Weights of a small GPT-style language model, trained from scratch on English Wikipedia: width 768, 986M tokens.
Each number is 50 + 10 x the weight over its row's rms, rounded and kept within 0 to 99. Layers, rows and columns count from 0. The size before them is the row's rms in percent of the matrix's.

# layer 2 MLP up, 3072x768, rms 0.0351, rows 2094-2142, columns 720-767
103:54 49 55 61 52 43 66 51 49 70 51 66 36 46 57 30 32 83 42 64 51 60 53 43 52 45 43 41 43 55 39 53 52 53 39 59 81 63 56 41 42 53 67 45 43 41 51 49
097:50 51 70 44 40 67 53 43 57 47 56 42 56 30 32 54 36 50 66 50 50 53 47 44 67 23 34 46 50 48 49 58 48 55 73 52 47 46 44 55 38 55 42 45 55 46 47 52
100:38 60 50 38 33 30 49 44 43 50 51 43 64 55 67 61 40 49 31 62 69 50 51 37 38 77 46 43 45 66 43 49 53 42 64 63 30 56 54 50 47 59 49 46 54 58 44 51
103:78 41 55 40 53 53 53 54 67 57 45 57 58 43 50 44 32 53 41 44 60 36 50 46 51 36 43 62 44 52 61 54 51 44 46 78 36 50 39 59 41 59 60 53 38 39 50 65
096:67 60 67 51 56 50 37 68 60 45 39 42 65 66 27 39 54 53 38 38 43 44 51 51 58 48 62 59 57 40 43 46 39 38 38 62 54 59 50 54 39 58 50 47 44 56 56 48
095:53 43 44 37 47 51 65 44 40 70 50 54 66 43 41 40 40 42 44 53 45 42 41 45 46 57 52 42 49 64 49 69 45 38 53 50 47 47 52 58 35 47 50 52 50 43 53 57
100:49 43 52 57 57 46 48 47 57 49 63 56 53 50 61 49 41 44 55 52 47 49 26 57 53 46 74 42 39 41 54 50 49 25 40 54 42 61 52 50 59 42 50 49 59 58 57 39
096:44 30 34 38 54 53 41 42 50 67 41 42 59 62 65 57 45 58 55 50 41 33 46 56 37 52 51 76 56 47 43 41 52 51 51 53 49 42 39 32 52 42 50 45 73 44 41 48
105:42 62 62 51 50 57 61 40 65 50 27 39 45 28 68 45 40 45 61 50 49 37 51 68 61 44 45 46 50 50 66 56 62 50 36 46 53 44 54 49 45 26 55 44 54 40 59 53
092:36 46 37 61 52 49 67 58 56 44 43 35 56 51 54 37 44 62 54 60 43 56 53 43 68 55 40 49 38 54 36 44 51 45 63 60 49 44 50 54 45 40 47 46 35 50 64 49
112:65 49 37 55 48 52 32 49 56 55 48 63 56 72 52 45 46 51 62 59 38 53 64 44 68 63 49 41 53 48 63 51 36 41 37 66 38 56 62 52 77 31 48 73 44 37 38 49
102:48 55 29 51 46 38 56 60 53 57 69 44 47 56 53 44 62 51 45 51 57 39 52 50 71 43 61 49 54 62 62 53 62 48 46 64 53 59 58 36 45 44 66 46 53 48 43 47
103:56 58 66 46 46 60 67 63 52 44 52 49 31 60 39 54 69 45 51 69 68 42 41 48 51 42 44 35 43 49 40 42 43 66 66 70 47 44 51 60 58 68 59 48 45 42 66 43
104:55 40 43 54 46 52 57 52 44 72 44 59 54 57 46 51 51 61 57 50 46 52 35 59 47 46 48 69 44 51 52 40 48 72 47 62 43 38 42 32 40 51 48 52 46 54 42 54
102:48 54 53 47 35 57 54 50 43 55 54 47 53 59 72 53 41 48 51 53 49 45 43 58 65 48 49 49 45 40 54 57 42 55 36 54 42 52 40 48 59 30 48 46 67 48 50 31
101:43 46 65 54 47 58 72 64 56 36 33 55 54 52 40 36 59 41 54 58 47 53 47 50 44 61 60 63 46 54 54 51 57 60 72 66 52 65 45 38 30 53 44 53 50 64 51 48
098:39 65 50 56 49 43 62 43 58 49 48 58 49 66 55 34 35 74 49 54 52 26 37 51 62 36 52 52 61 50 42 46 48 55 30 52 49 49 55 69 49 52 60 64 72 64 66 45
099:55 44 46 37 45 36 57 53 40 66 46 40 48 32 57 44 65 45 49 51 37 50 38 47 60 55 40 52 61 62 47 54 58 63 63 59 39 56 34 51 52 43 47 68 36 57 49 54
095:68 42 62 55 53 59 49 45 66 28 44 54 60 48 57 36 59 45 46 34 47 51 46 54 57 46 73 51 61 42 56 47 41 52 46 40 45 52 40 58 46 27 36 51 32 64 26 58
103:58 54 47 48 53 53 54 70 55 52 48 56 38 52 52 42 40 70 55 14 38 57 78 46 53 56 61 40 37 44 62 51 53 55 43 50 33 38 58 40 60 44 60 56 47 45 33 53
115:38 33 60 56 30 42 58 70 55 40 59 48 58 55 53 55 64 56 46 54 63 55 52 37 63 41 60 57 45 49 38 47 69 45 49 56 46 67 57 39 54 60 48 30 28 59 39 53
105:52 60 64 47 48 63 51 54 60 31 47 46 58 55 44 59 52 65 63 58 43 40 48 35 40 52 43 73 45 65 51 58 44 55 57 66 57 50 41 32 48 64 51 47 49 54 56 62
103:45 51 60 54 24 52 48 55 43 44 54 47 59 47 38 46 53 40 44 56 47 20 58 56 51 44 59 61 61 50 48 37 38 33 49 51 38 44 69 54 49 46 54 75 65 52 56 44
098:61 42 57 33 65 56 36 67 50 40 37 44 47 51 36 44 53 43 53 65 45 70 42 35 37 69 56 56 46 40 38 43 37 42 46 59 48 31 42 51 32 60 58 37 51 50 60 41
089:29 53 61 35 59 66 67 61 57 67 63 35 53 50 50 51 61 55 45 60 57 45 48 60 52 57 32 69 58 58 53 55 53 53 51 41 47 53 53 49 52 52 41 63 51 43 60 33
099:46 63 56 53 44 61 66 53 49 58 47 52 48 56 63 35 49 61 46 48 34 64 52 53 48 57 71 51 47 39 61 55 74 49 46 24 50 35 50 42 44 42 43 48 40 61 42 50
104:51 60 72 57 62 50 49 67 58 56 42 34 40 35 49 55 50 30 49 38 39 41 50 61 48 53 30 60 59 50 52 53 61 57 48 53 52 63 52 49 35 73 57 56 55 58 51 55
102:54 48 19 60 43 58 55 43 49 46 53 39 59 75 60 50 77 58 45 67 36 53 58 58 61 54 44 49 63 54 60 44 39 39 37 47 50 39 46 52 48 60 54 28 48 62 53 58
105:53 54 53 61 36 61 52 30 53 34 52 40 43 37 47 56 53 53 51 26 50 59 56 57 55 57 34 46 40 53 39 41 35 60 46 52 43 63 38 34 43 48 46 53 39 50 66 33
094:55 52 40 46 57 42 56 52 56 55 52 43 67 22 64 32 67 58 50 55 59 61 44 56 53 41 60 54 42 75 70 52 51 60 52 43 63 68 60 56 52 53 51 53 49 51 39 52
096:55 56 44 47 50 58 57 59 41 48 51 38 35 50 56 55 53 69 26 76 60 64 61 47 45 52 40 40 40 50 41 49 36 52 33 53 52 54 44 52 55 61 50 46 59 54 59 46
092:71 50 49 40 37 49 40 66 55 59 37 41 48 49 50 54 42 46 63 50 55 43 58 59 68 50 31 59 34 60 48 68 59 39 48 48 60 30 53 48 62 48 44 38 43 51 58 59
103:51 53 60 49 60 46 28 51 40 53 43 40 36 53 47 53 53 60 62 38 58 53 56 40 63 45 49 66 33 63 48 54 45 45 51 51 46 58 79 55 55 46 42 61 56 25 54 64
096:55 44 47 46 49 52 51 36 41 36 55 48 56 45 73 52 38 46 38 47 38 37 58 49 45 58 28 72 42 46 42 50 44 56 68 52 54 60 34 52 57 52 42 42 54 57 61 45
089:64 64 36 53 54 67 46 49 52 54 56 42 44 58 53 44 49 36 41 37 40 44 59 47 52 60 55 53 57 37 58 57 65 55 54 44 49 45 45 58 43 57 51 39 48 51 51 50
104:33 45 44 53 50 49 42 46 52 56 40 56 36 53 44 59 55 58 67 55 59 45 50 45 50 37 58 67 43 36 30 47 72 34 40 50 66 41 43 69 29 59 44 42 48 47 39 53
099:56 60 54 46 41 73 71 37 63 53 68 37 48 48 51 43 47 77 48 50 31 48 55 62 50 49 63 45 43 40 54 45 44 52 46 46 48 63 41 44 43 71 37 29 48 54 68 50
100:44 35 51 48 42 39 47 48 50 31 50 55 79 46 53 47 54 54 33 64 43 35 62 53 39 60 51 55 41 55 47 47 56 46 38 56 47 62 34 49 36 42 45 49 43 46 64 57
099:53 54 55 50 48 36 50 39 65 43 51 53 62 58 45 61 49 35 58 67 14 47 50 40 40 57 28 48 42 47 53 37 58 42 46 49 60 32 49 55 57 58 50 47 65 54 42 43
102:37 46 53 49 46 34 45 46 44 51 74 50 60 48 59 61 54 61 52 57 29 41 48 43 61 45 56 26 51 53 42 52 55 52 39 45 40 47 58 38 57 52 50 58 32 39 25 43
103:49 58 69 53 28 48 60 56 64 63 58 67 45 44 61 46 62 66 53 71 47 42 40 60 42 47 45 52 57 55 56 53 42 45 55 55 55 61 57 47 34 53 46 57 50 64 46 63
106:38 49 51 49 68 36 58 66 37 46 52 54 52 64 52 47 48 43 45 44 46 60 58 36 35 54 64 38 61 55 43 56 36 42 63 48 36 40 66 53 49 49 43 71 67 50 53 62
099:43 43 65 47 44 60 54 55 53 54 58 48 35 37 56 52 53 59 44 44 54 53 52 44 51 36 51 41 53 38 49 50 56 55 43 61 52 40 37 72 79 39 48 39 36 42 24 52
097:39 48 40 49 33 44 51 51 42 65 47 41 48 55 49 59 55 57 35 52 38 59 41 61 54 62 61 37 70 59 56 57 39 55 54 49 36 35 59 55 43 45 48 58 56 41 67 60
098:55 46 43 64 49 43 36 50 47 44 44 42 55 56 59 31 58 26 50 45 50 44 64 58 42 62 54 35 62 51 38 39 54 37 49 68 46 47 46 58 60 56 43 24 37 56 61 49
108:75 42 48 32 37 30 59 51 75 24 62 52 47 59 56 45 56 60 49 47 60 40 40 66 50 57 62 59 70 42 51 52 46 47 57 48 54 37 60 58 45 42 63 39 53 60 47 57
098:45 49 68 57 46 39 53 35 61 55 53 50 48 59 37 52 42 50 42 45 51 56 44 39 29 57 38 61 47 52 51 61 57 62 45 49 47 49 49 28 48 40 40 47 62 34 46 53
103:42 45 60 40 40 47 42 32 52 65 33 53 52 58 51 62 48 73 48 59 39 47 43 41 77 54 30 36 65 39 31 45 47 54 60 46 59 57 58 74 45 47 55 45 49 42 45 49
099:48 33 44 58 38 33 50 38 47 67 34 69 54 51 54 48 45 44 47 49 42 33 64 50 50 48 47 63 37 52 43 63 55 50 48 30 31 61 29 55 70 52 40 50 44 46 46 56
# layer 2 MLP down (transposed), 3072x768, rms 0.0351, rows 2094-2141, columns 720-767
100:27 54 32 99 63 35 64 47 47 57 48 47 54 54 49 39 42 59 52 48 50 65 51 52 99 35 46 59 51 49 62 25 60 51 35 52 55 43 39 65 48 61 57 45 36 43 53 36
097:48 56 60 56 32 67 65 47 47 61 54 45 57 57 64 56 64 56 67 46 57 63 55 50 48 43 65 40 51 55 65 31 35 44 45 41 64 57 46 49 33 60 49 48 41 50 47 60
101:19 58 47 49 54 54 46 41 55 40 55 62 52 75 66 60 47 39 56 55 79 52 49 57 28 37 35 46 54 47 49 51 56 61 57 56 48 38 57 52 52 49 43 49 31 42 37 55
096:99 36 42 42 53 53 53 44 66 57 35 38 61 39 48 40 63 48 53 56 43 50 47 64 56 41 50 62 44 49 55 70 48 46 48 61 55 40 51 63 52 57 54 65 40 64 37 46
098:55 61 45 49 57 42 62 61 56 44 43 60 59 56 59 51 45 65 59 50 48 55 52 38 35 39 61 47 50 36 41 40 57 37 49 63 61 55 49 62 55 58 38 73 66 52 39 29
095:65 46 70 53 53 43 52 37 59 55 32 56 43 46 41 43 42 45 41 35 32 48 65 43 37 58 53 49 47 33 49 69 43 63 55 37 39 47 47 57 47 67 51 33 49 68 49 33
101:45 43 50 55 49 52 50 42 49 39 45 48 53 63 58 60 47 48 56 53 56 52 40 64 71 48 68 60 47 37 42 64 34 55 34 46 50 65 69 50 61 42 64 50 62 50 55 62
098:26 47 46 44 33 50 26 76 51 42 52 54 67 45 56 37 62 49 63 73 50 28 50 41 47 52 66 65 65 53 40 44 51 47 52 54 46 29 61 45 45 48 50 62 53 56 41 58
104:67 29 62 58 39 53 57 49 52 61 60 63 43 31 45 39 63 53 46 38 31 50 58 57 52 46 63 59 62 39 50 50 47 50 55 59 58 50 57 37 57 47 59 62 50 60 53 57
095:59 37 51 45 42 48 48 38 64 39 48 59 59 45 35 57 43 55 44 38 42 74 50 49 58 52 65 39 39 59 59 65 52 32 50 77 68 64 39 37 36 69 60 50 50 51 38 60
110:43 33 50 43 42 53 52 57 49 58 47 58 58 66 42 76 35 51 36 60 42 60 64 43 56 47 73 46 60 55 47 38 49 49 40 54 51 57 49 52 53 41 52 55 52 40 44 33
103:52 37 61 41 53 51 51 60 50 36 41 37 54 47 58 56 58 50 37 39 51 60 35 30 37 57 41 58 36 53 45 63 55 38 35 59 61 55 63 34 50 37 45 40 51 51 70 54
103:68 67 45 45 58 56 48 55 62 48 34 41 49 42 35 47 38 43 49 47 59 53 54 40 49 51 53 56 55 57 53 45 54 44 37 42 42 33 35 41 48 47 53 52 63 44 49 56
101:44 60 32 40 54 55 42 67 46 56 55 55 41 42 53 54 53 54 40 38 50 64 65 53 00 63 55 42 53 32 53 86 62 45 47 56 38 43 75 53 42 57 38 55 46 68 59 66
101:53 40 39 60 32 45 57 40 47 38 50 59 42 55 50 42 53 47 58 56 44 54 30 53 49 35 57 54 44 59 56 60 48 77 45 59 58 63 52 65 44 35 49 53 32 43 48 40
100:78 41 27 73 56 51 47 58 39 41 57 46 60 52 48 42 61 59 55 61 54 58 57 36 58 32 49 49 57 53 46 62 50 69 68 44 48 30 62 46 46 62 38 56 49 61 57 52
100:40 32 38 41 12 40 51 43 57 53 31 48 37 66 55 45 47 40 60 50 55 41 52 56 55 54 42 62 43 43 56 60 53 41 32 39 40 56 72 46 44 62 42 39 40 61 52 56
099:63 50 44 36 42 39 49 50 38 55 43 43 44 52 62 24 58 51 50 63 35 49 56 42 47 49 56 49 60 50 60 52 53 51 52 40 47 40 34 62 51 64 60 59 52 54 46 45
095:48 68 69 59 65 57 45 52 61 35 49 43 48 54 57 44 43 42 54 52 46 54 59 67 50 32 61 46 53 61 46 23 47 39 24 48 49 37 34 58 39 46 57 45 48 66 24 32
104:30 74 52 51 52 65 51 52 70 50 54 62 61 51 66 60 30 59 49 31 47 53 58 41 64 47 53 57 40 45 42 58 49 50 61 39 41 47 41 47 63 41 67 55 39 42 43 56
113:45 60 63 58 40 44 76 70 63 37 60 42 38 51 56 69 44 53 53 37 55 59 59 54 46 40 50 49 28 42 53 54 68 39 50 43 35 48 37 68 49 32 52 30 47 56 47 41
102:62 37 50 51 39 63 74 44 73 47 49 47 51 56 67 60 49 50 59 44 53 51 34 44 49 43 60 71 46 32 64 42 47 57 34 76 47 37 36 36 47 41 52 49 56 41 48 26
102:32 40 40 33 55 63 37 54 63 47 45 61 50 36 59 56 50 57 65 51 57 58 61 62 61 43 53 55 50 49 53 61 45 37 46 55 51 40 50 61 48 62 34 63 54 58 50 60
098:77 48 52 49 56 52 59 47 61 45 59 58 33 51 37 48 51 61 50 52 58 52 48 39 60 49 51 41 43 52 51 54 58 60 49 67 43 47 38 55 31 55 55 46 61 55 50 51
094:00 57 71 36 55 48 49 47 41 41 43 43 54 57 53 53 55 46 52 57 51 38 34 53 57 51 36 60 47 53 46 34 57 63 51 37 52 54 44 48 53 61 43 70 41 49 39 49
102:33 51 41 36 58 54 65 40 70 48 47 48 31 34 47 52 51 59 67 38 61 58 68 50 37 46 40 56 58 39 70 67 42 44 30 35 56 45 58 59 65 45 62 53 52 61 53 55
097:63 62 52 63 57 34 43 55 61 46 47 47 59 43 42 51 47 43 45 56 38 46 39 38 67 55 49 47 57 65 65 00 42 55 47 59 52 51 49 44 56 62 45 57 61 61 56 48
103:65 53 46 57 37 50 52 62 55 55 64 43 57 59 47 51 54 49 51 50 46 57 60 48 53 60 55 44 44 40 40 31 41 33 30 39 42 46 55 25 67 56 58 56 52 56 64 51
103:60 37 40 48 44 45 47 30 71 43 54 52 48 48 47 55 44 59 47 41 49 50 61 54 64 58 43 49 37 50 61 73 62 57 45 55 37 57 63 51 39 50 45 25 49 50 50 47
102:61 55 44 51 50 40 51 49 60 65 45 43 64 53 49 62 34 48 64 63 40 45 52 44 44 58 32 51 42 61 66 45 55 54 50 67 44 63 69 52 52 43 43 53 41 35 40 41
098:06 38 42 32 48 68 38 44 32 57 47 58 39 47 55 53 56 58 35 68 54 54 52 45 35 56 38 31 47 39 44 51 52 48 44 61 64 61 44 38 57 53 38 48 36 37 55 48
098:53 48 58 67 45 62 56 52 69 66 62 50 58 51 39 48 37 39 38 41 40 52 49 52 80 63 59 43 57 36 51 46 50 42 66 60 45 55 53 48 42 49 32 34 42 44 58 36
103:57 41 55 38 33 55 41 35 44 64 52 46 61 53 57 42 62 57 40 38 51 45 57 48 43 44 50 57 30 59 41 55 51 51 50 56 52 56 63 48 58 46 33 57 46 26 48 60
098:29 50 54 38 48 56 41 34 50 53 48 55 49 50 66 49 42 30 33 48 29 46 65 53 50 46 39 36 30 50 57 37 44 38 52 54 61 45 56 54 62 51 47 34 51 59 55 45
093:67 49 32 52 45 56 58 57 58 49 35 41 47 51 42 29 49 43 32 41 53 34 51 47 51 39 59 57 51 57 51 84 43 50 61 39 52 51 43 82 41 37 45 41 54 49 48 42
104:37 48 27 28 55 59 45 72 61 55 38 38 45 44 63 53 39 57 61 33 43 46 34 50 54 46 75 46 27 48 39 64 55 28 39 54 69 42 53 61 46 38 49 47 54 65 43 55
102:43 59 51 30 53 55 60 52 44 65 58 53 47 47 48 45 56 63 61 41 35 64 34 50 33 48 64 57 52 47 34 49 43 64 35 54 50 49 57 43 50 58 24 45 52 51 66 53
101:42 39 41 75 34 66 40 54 41 50 52 67 45 56 62 37 60 39 49 47 32 47 46 36 55 40 48 59 71 58 47 27 50 55 42 43 58 60 44 46 37 47 57 49 57 41 32 41
100:50 56 54 49 39 51 47 61 45 70 37 44 48 49 39 45 53 46 41 33 42 56 37 48 58 54 53 46 36 38 51 54 41 54 50 36 43 41 47 58 41 58 49 47 46 41 39 72
103:45 71 55 50 44 36 55 46 35 49 59 44 58 54 45 51 46 69 40 58 45 30 44 54 46 45 54 40 54 58 29 64 56 56 43 46 41 44 52 60 44 52 34 51 54 37 58 51
104:61 57 51 39 55 46 36 53 50 46 48 41 40 64 63 33 44 59 65 61 46 44 44 46 53 48 57 56 36 39 41 78 57 49 37 54 36 35 57 41 66 35 49 44 40 48 58 46
105:32 41 59 57 32 40 25 43 63 58 58 24 46 56 53 57 43 35 38 32 30 58 55 45 37 44 57 44 51 52 73 72 49 24 48 63 82 52 47 65 57 46 39 39 68 44 58 41
100:62 41 65 61 60 53 63 49 64 61 46 36 32 59 59 56 65 40 42 55 43 58 51 30 44 45 64 43 53 57 42 64 40 60 57 62 60 45 42 67 53 51 55 39 38 47 49 47
098:06 45 63 65 35 41 56 50 44 39 53 48 48 53 57 48 56 64 42 44 44 47 47 59 39 73 48 61 51 35 57 67 53 50 43 58 48 49 53 61 62 60 67 51 56 55 40 61
094:99 48 39 73 53 76 41 48 56 53 51 43 63 45 47 43 57 39 54 56 56 57 37 55 69 44 62 50 62 55 40 54 63 56 55 58 58 43 60 58 50 58 53 51 50 66 44 49
103:89 52 38 35 51 40 53 39 54 46 61 45 64 53 42 29 52 58 55 54 37 54 42 59 33 44 49 61 51 42 61 80 53 66 55 43 59 44 55 53 61 54 65 46 58 45 50 56
100:54 56 61 60 51 58 42 62 48 62 53 40 75 53 65 42 46 57 52 49 47 51 40 31 36 50 75 49 53 55 52 43 62 63 32 58 51 30 47 32 50 58 53 48 47 47 56 37
103:25 38 49 33 50 36 54 30 65 45 56 57 39 70 41 45 59 55 41 58 45 31 38 33 39 60 54 52 49 51 37 59 61 63 61 65 44 49 53 42 44 40 66 50 43 31 45 39
# layer 2 MLP gate, 3072x768, rms 0.0351, rows 2095-2142, columns 720-767
096:51 34 52 75 50 47 47 45 43 68 51 46 60 64 66 62 52 42 54 39 46 38 45 53 32 56 41 51 45 47 60 55 64 74 47 52 51 53 53 53 49 46 52 61 62 60 42 50
097:66 51 51 56 50 57 45 39 64 33 39 49 57 54 46 44 43 52 40 35 39 62 46 46 50 49 50 55 50 42 34 44 51 70 44 41 43 47 40 57 42 63 25 60 46 46 66 45
103:60 39 58 45 43 29 47 67 63 62 39 62 55 45 42 56 33 53 58 49 57 40 54 55 46 43 41 48 39 50 60 30 49 44 37 51 31 52 40 52 34 56 56 55 42 35 45 37
098:52 71 55 58 52 29 49 56 46 43 47 49 35 29 51 44 46 58 51 56 62 51 52 54 53 41 57 55 50 54 47 43 48 55 39 49 49 59 54 45 50 49 51 34 21 53 36 52
099:51 30 44 55 60 40 48 49 42 42 59 65 63 66 54 56 48 45 55 50 54 32 39 71 38 69 51 56 47 58 56 50 33 46 72 48 47 40 68 37 56 53 43 58 42 52 42 49
101:40 57 70 45 61 36 57 42 45 67 28 38 67 33 39 59 48 47 60 43 66 50 39 54 58 63 48 47 61 61 56 54 36 68 50 43 39 54 49 35 55 52 51 62 51 49 50 49
098:39 31 55 67 41 42 52 49 54 61 54 69 55 37 41 43 46 73 59 54 56 57 61 52 55 52 43 57 70 64 61 45 45 55 41 57 53 45 56 36 57 46 45 50 58 36 48 49
105:55 51 52 46 36 53 58 64 57 50 42 54 44 41 42 49 42 43 38 54 56 49 60 41 31 65 55 58 35 49 45 53 55 52 35 33 65 47 61 40 46 43 66 37 50 53 50 54
094:58 46 45 59 39 53 53 57 52 48 55 66 50 36 61 42 63 50 50 56 43 43 54 63 61 40 60 44 46 50 62 50 54 49 63 48 40 61 29 46 38 63 45 55 25 35 25 50
107:50 56 51 47 70 41 53 56 57 59 26 64 56 51 46 57 43 48 52 68 62 35 54 56 49 53 40 48 49 53 67 39 40 44 31 50 45 56 63 38 77 57 64 36 34 44 59 33
100:48 40 55 41 41 36 49 53 61 68 65 54 68 44 48 48 56 52 48 47 52 24 57 46 38 50 42 50 61 69 45 47 68 44 50 40 53 48 46 48 62 39 35 60 41 44 33 55
106:50 42 55 55 58 51 63 42 43 73 51 69 54 49 40 38 49 39 50 36 34 53 61 55 51 42 35 55 41 45 42 49 26 57 50 40 30 46 45 57 63 43 56 42 35 25 29 50
106:68 70 50 65 66 50 41 45 71 47 42 52 56 52 43 43 58 41 46 36 41 44 49 58 42 41 58 44 41 55 57 42 36 57 42 46 36 61 47 53 47 55 56 53 49 48 46 42
100:36 52 47 51 57 49 47 56 60 67 50 58 60 43 57 47 50 36 55 67 63 45 47 65 57 59 40 43 61 50 43 47 42 52 62 47 74 23 32 57 62 50 57 43 54 39 44 50
100:35 60 58 36 55 64 60 39 51 38 32 50 54 57 57 42 51 58 60 44 44 40 50 58 46 61 53 60 58 57 51 41 56 42 74 51 37 50 36 49 33 62 54 53 47 67 61 46
101:59 57 39 52 56 47 42 62 41 64 51 59 43 36 56 59 46 48 51 38 36 72 81 59 54 48 54 40 55 59 42 44 54 39 46 48 42 44 49 36 45 58 53 51 53 62 63 45
098:46 60 39 50 53 38 55 66 64 62 42 51 63 37 46 58 51 45 46 53 58 52 50 55 42 44 52 38 56 30 38 55 57 55 55 50 41 52 52 55 50 41 39 51 52 56 55 48
091:61 37 60 61 44 50 36 54 62 54 60 49 44 51 42 43 40 30 35 44 49 58 40 50 51 59 49 50 65 52 42 39 63 62 49 54 49 42 44 63 42 41 39 50 67 30 44 53
103:58 67 44 39 51 38 42 51 50 54 55 41 37 64 58 50 34 55 46 70 42 35 55 38 44 50 37 58 65 46 50 46 38 48 40 51 30 57 56 34 58 48 43 69 60 40 75 47
115:54 46 54 45 42 39 53 41 53 40 46 61 57 42 63 41 50 31 52 56 62 53 52 58 38 52 51 53 63 57 53 35 34 52 38 46 48 48 69 42 60 63 54 52 53 40 46 45
102:49 51 50 59 53 49 38 45 61 63 45 73 39 49 40 43 43 47 62 59 38 46 65 44 43 56 47 49 43 42 45 41 61 46 48 38 46 46 59 52 35 64 49 41 55 45 65 55
103:55 32 41 35 30 53 42 51 70 44 50 44 71 49 37 52 64 49 54 52 54 45 42 67 53 62 47 54 55 49 57 45 37 34 55 54 58 40 60 43 59 34 56 60 64 56 68 46
095:66 41 55 69 59 58 60 39 53 47 46 42 39 49 58 58 51 56 48 51 54 59 52 66 48 53 39 41 47 72 37 54 32 47 35 45 47 41 47 44 40 45 47 67 36 59 42 40
093:57 44 44 84 45 38 37 60 43 34 51 59 41 65 49 36 52 57 55 54 48 49 70 44 68 47 65 43 55 56 56 11 58 48 34 59 32 56 63 51 47 67 57 50 48 56 60 51
099:52 41 53 56 51 29 59 43 63 54 54 53 40 57 42 45 42 40 53 54 42 47 57 35 51 37 54 59 33 59 50 56 71 58 40 62 47 51 38 50 56 29 37 55 49 38 48 51
103:37 57 38 51 56 44 54 40 43 37 48 34 51 54 61 50 50 64 57 48 59 42 49 44 52 58 42 52 48 43 48 41 47 53 59 54 43 23 44 59 65 47 43 29 68 34 50 44
102:58 56 46 52 56 44 70 56 38 47 39 50 58 40 60 50 32 45 50 64 65 54 52 46 45 50 45 46 55 60 54 45 53 67 47 50 34 40 51 36 55 72 33 58 42 47 41 48
105:52 41 47 44 60 46 48 42 56 52 50 67 43 47 53 66 46 50 47 50 52 50 46 65 50 54 39 62 49 45 33 45 56 57 39 51 36 51 46 45 57 41 38 35 51 38 58 46
099:45 51 52 62 48 45 68 42 63 48 37 63 52 54 35 62 36 36 56 62 53 39 55 50 59 66 46 52 47 32 47 44 55 55 53 51 47 41 59 65 53 47 58 45 33 37 44 28
093:53 50 44 55 38 45 64 49 59 32 36 58 65 54 41 52 48 52 64 26 60 58 63 69 48 47 50 41 53 28 50 49 44 37 53 65 35 58 74 61 46 57 33 56 38 51 55 43
094:58 65 49 54 52 52 45 75 52 59 51 53 26 44 56 60 43 40 58 57 47 60 70 52 63 65 31 37 28 34 45 45 41 39 35 50 51 62 58 45 66 54 52 43 34 51 59 40
103:46 50 69 52 45 56 35 56 41 25 57 58 50 40 49 48 51 63 59 51 51 51 52 41 57 40 59 58 38 56 45 29 50 60 35 60 30 62 57 56 37 50 40 51 40 57 39 37
097:59 58 56 54 55 31 80 53 62 47 36 70 45 56 54 56 47 53 46 47 54 30 64 47 42 52 51 47 59 67 57 45 65 38 56 48 38 54 45 42 49 51 45 64 30 50 57 34
091:46 64 54 58 69 55 46 50 60 45 48 57 53 43 56 52 54 46 53 50 53 46 48 65 42 49 49 57 53 52 53 38 46 42 56 49 39 48 50 56 55 51 59 41 55 59 45 50
102:49 59 57 60 59 28 57 58 47 59 44 57 29 46 39 52 53 46 59 44 58 43 54 56 47 33 51 50 49 52 47 46 39 40 35 37 57 31 54 57 47 54 62 45 47 44 41 58
101:43 50 77 38 57 44 63 61 40 69 56 58 44 56 43 60 65 41 23 66 58 61 47 61 53 39 43 39 39 49 56 45 25 46 45 50 50 44 44 52 55 56 56 50 32 56 71 41
100:45 46 51 52 47 50 64 49 48 50 53 57 40 35 50 61 58 66 57 62 41 43 43 52 60 58 53 57 56 64 31 55 52 37 49 56 52 44 44 54 45 43 59 21 49 51 44 43
101:49 27 54 39 51 65 45 50 66 66 47 60 34 35 31 50 54 56 59 53 36 47 55 46 38 56 59 29 60 45 40 51 40 53 39 47 55 45 51 53 40 51 57 55 58 40 40 48
101:58 52 66 47 56 58 56 72 63 44 35 53 39 62 26 56 58 40 60 33 55 43 57 46 27 72 31 60 46 45 59 41 62 64 47 56 45 61 57 56 47 30 54 48 61 54 49 40
103:46 44 43 43 36 48 48 28 41 61 49 45 46 56 61 59 49 62 54 53 54 66 43 43 48 69 56 51 33 58 48 64 55 43 47 57 44 45 58 43 66 41 33 63 45 67 45 38
103:58 54 35 55 51 65 63 72 49 44 36 53 67 51 50 62 32 63 66 57 48 52 51 64 43 54 62 50 66 34 33 36 70 45 46 61 62 60 40 54 61 57 49 68 44 53 58 54
101:50 59 46 45 59 38 63 42 35 56 50 59 51 57 41 64 48 55 36 40 67 47 78 65 54 39 40 34 49 74 45 45 28 34 43 52 36 56 73 53 67 55 58 50 44 59 60 53
101:31 49 50 55 64 42 45 49 41 50 52 33 62 59 43 41 54 34 63 59 52 51 37 58 45 47 23 44 34 63 37 45 44 67 51 40 49 57 58 54 55 37 35 43 54 49 59 50
093:60 37 52 52 46 43 46 57 51 44 62 44 55 56 49 52 47 26 49 46 56 47 57 64 60 51 42 53 60 60 53 32 47 46 70 57 37 30 32 65 60 38 32 47 43 61 59 42
109:53 60 49 43 30 53 48 62 50 44 53 59 41 40 49 59 64 69 66 48 54 55 62 80 48 53 59 56 55 65 71 40 45 58 46 37 43 39 51 41 66 46 57 18 55 57 38 46
098:40 58 54 59 54 50 35 55 45 41 41 54 52 45 59 54 59 55 41 63 44 62 66 56 38 39 45 51 65 50 48 47 48 39 59 66 51 36 34 45 41 55 63 72 71 50 44 49
102:45 52 62 47 54 39 60 49 72 51 65 42 57 46 50 39 47 39 46 33 73 56 52 52 44 43 57 43 42 50 48 54 52 48 26 49 54 58 36 53 56 58 58 38 32 41 46 59
103:49 47 52 46 52 42 31 55 63 63 40 58 55 53 47 61 65 66 46 42 47 48 51 52 67 59 59 52 35 59 40 49 66 46 41 36 58 39 53 42 49 57 34 50 58 59 52 41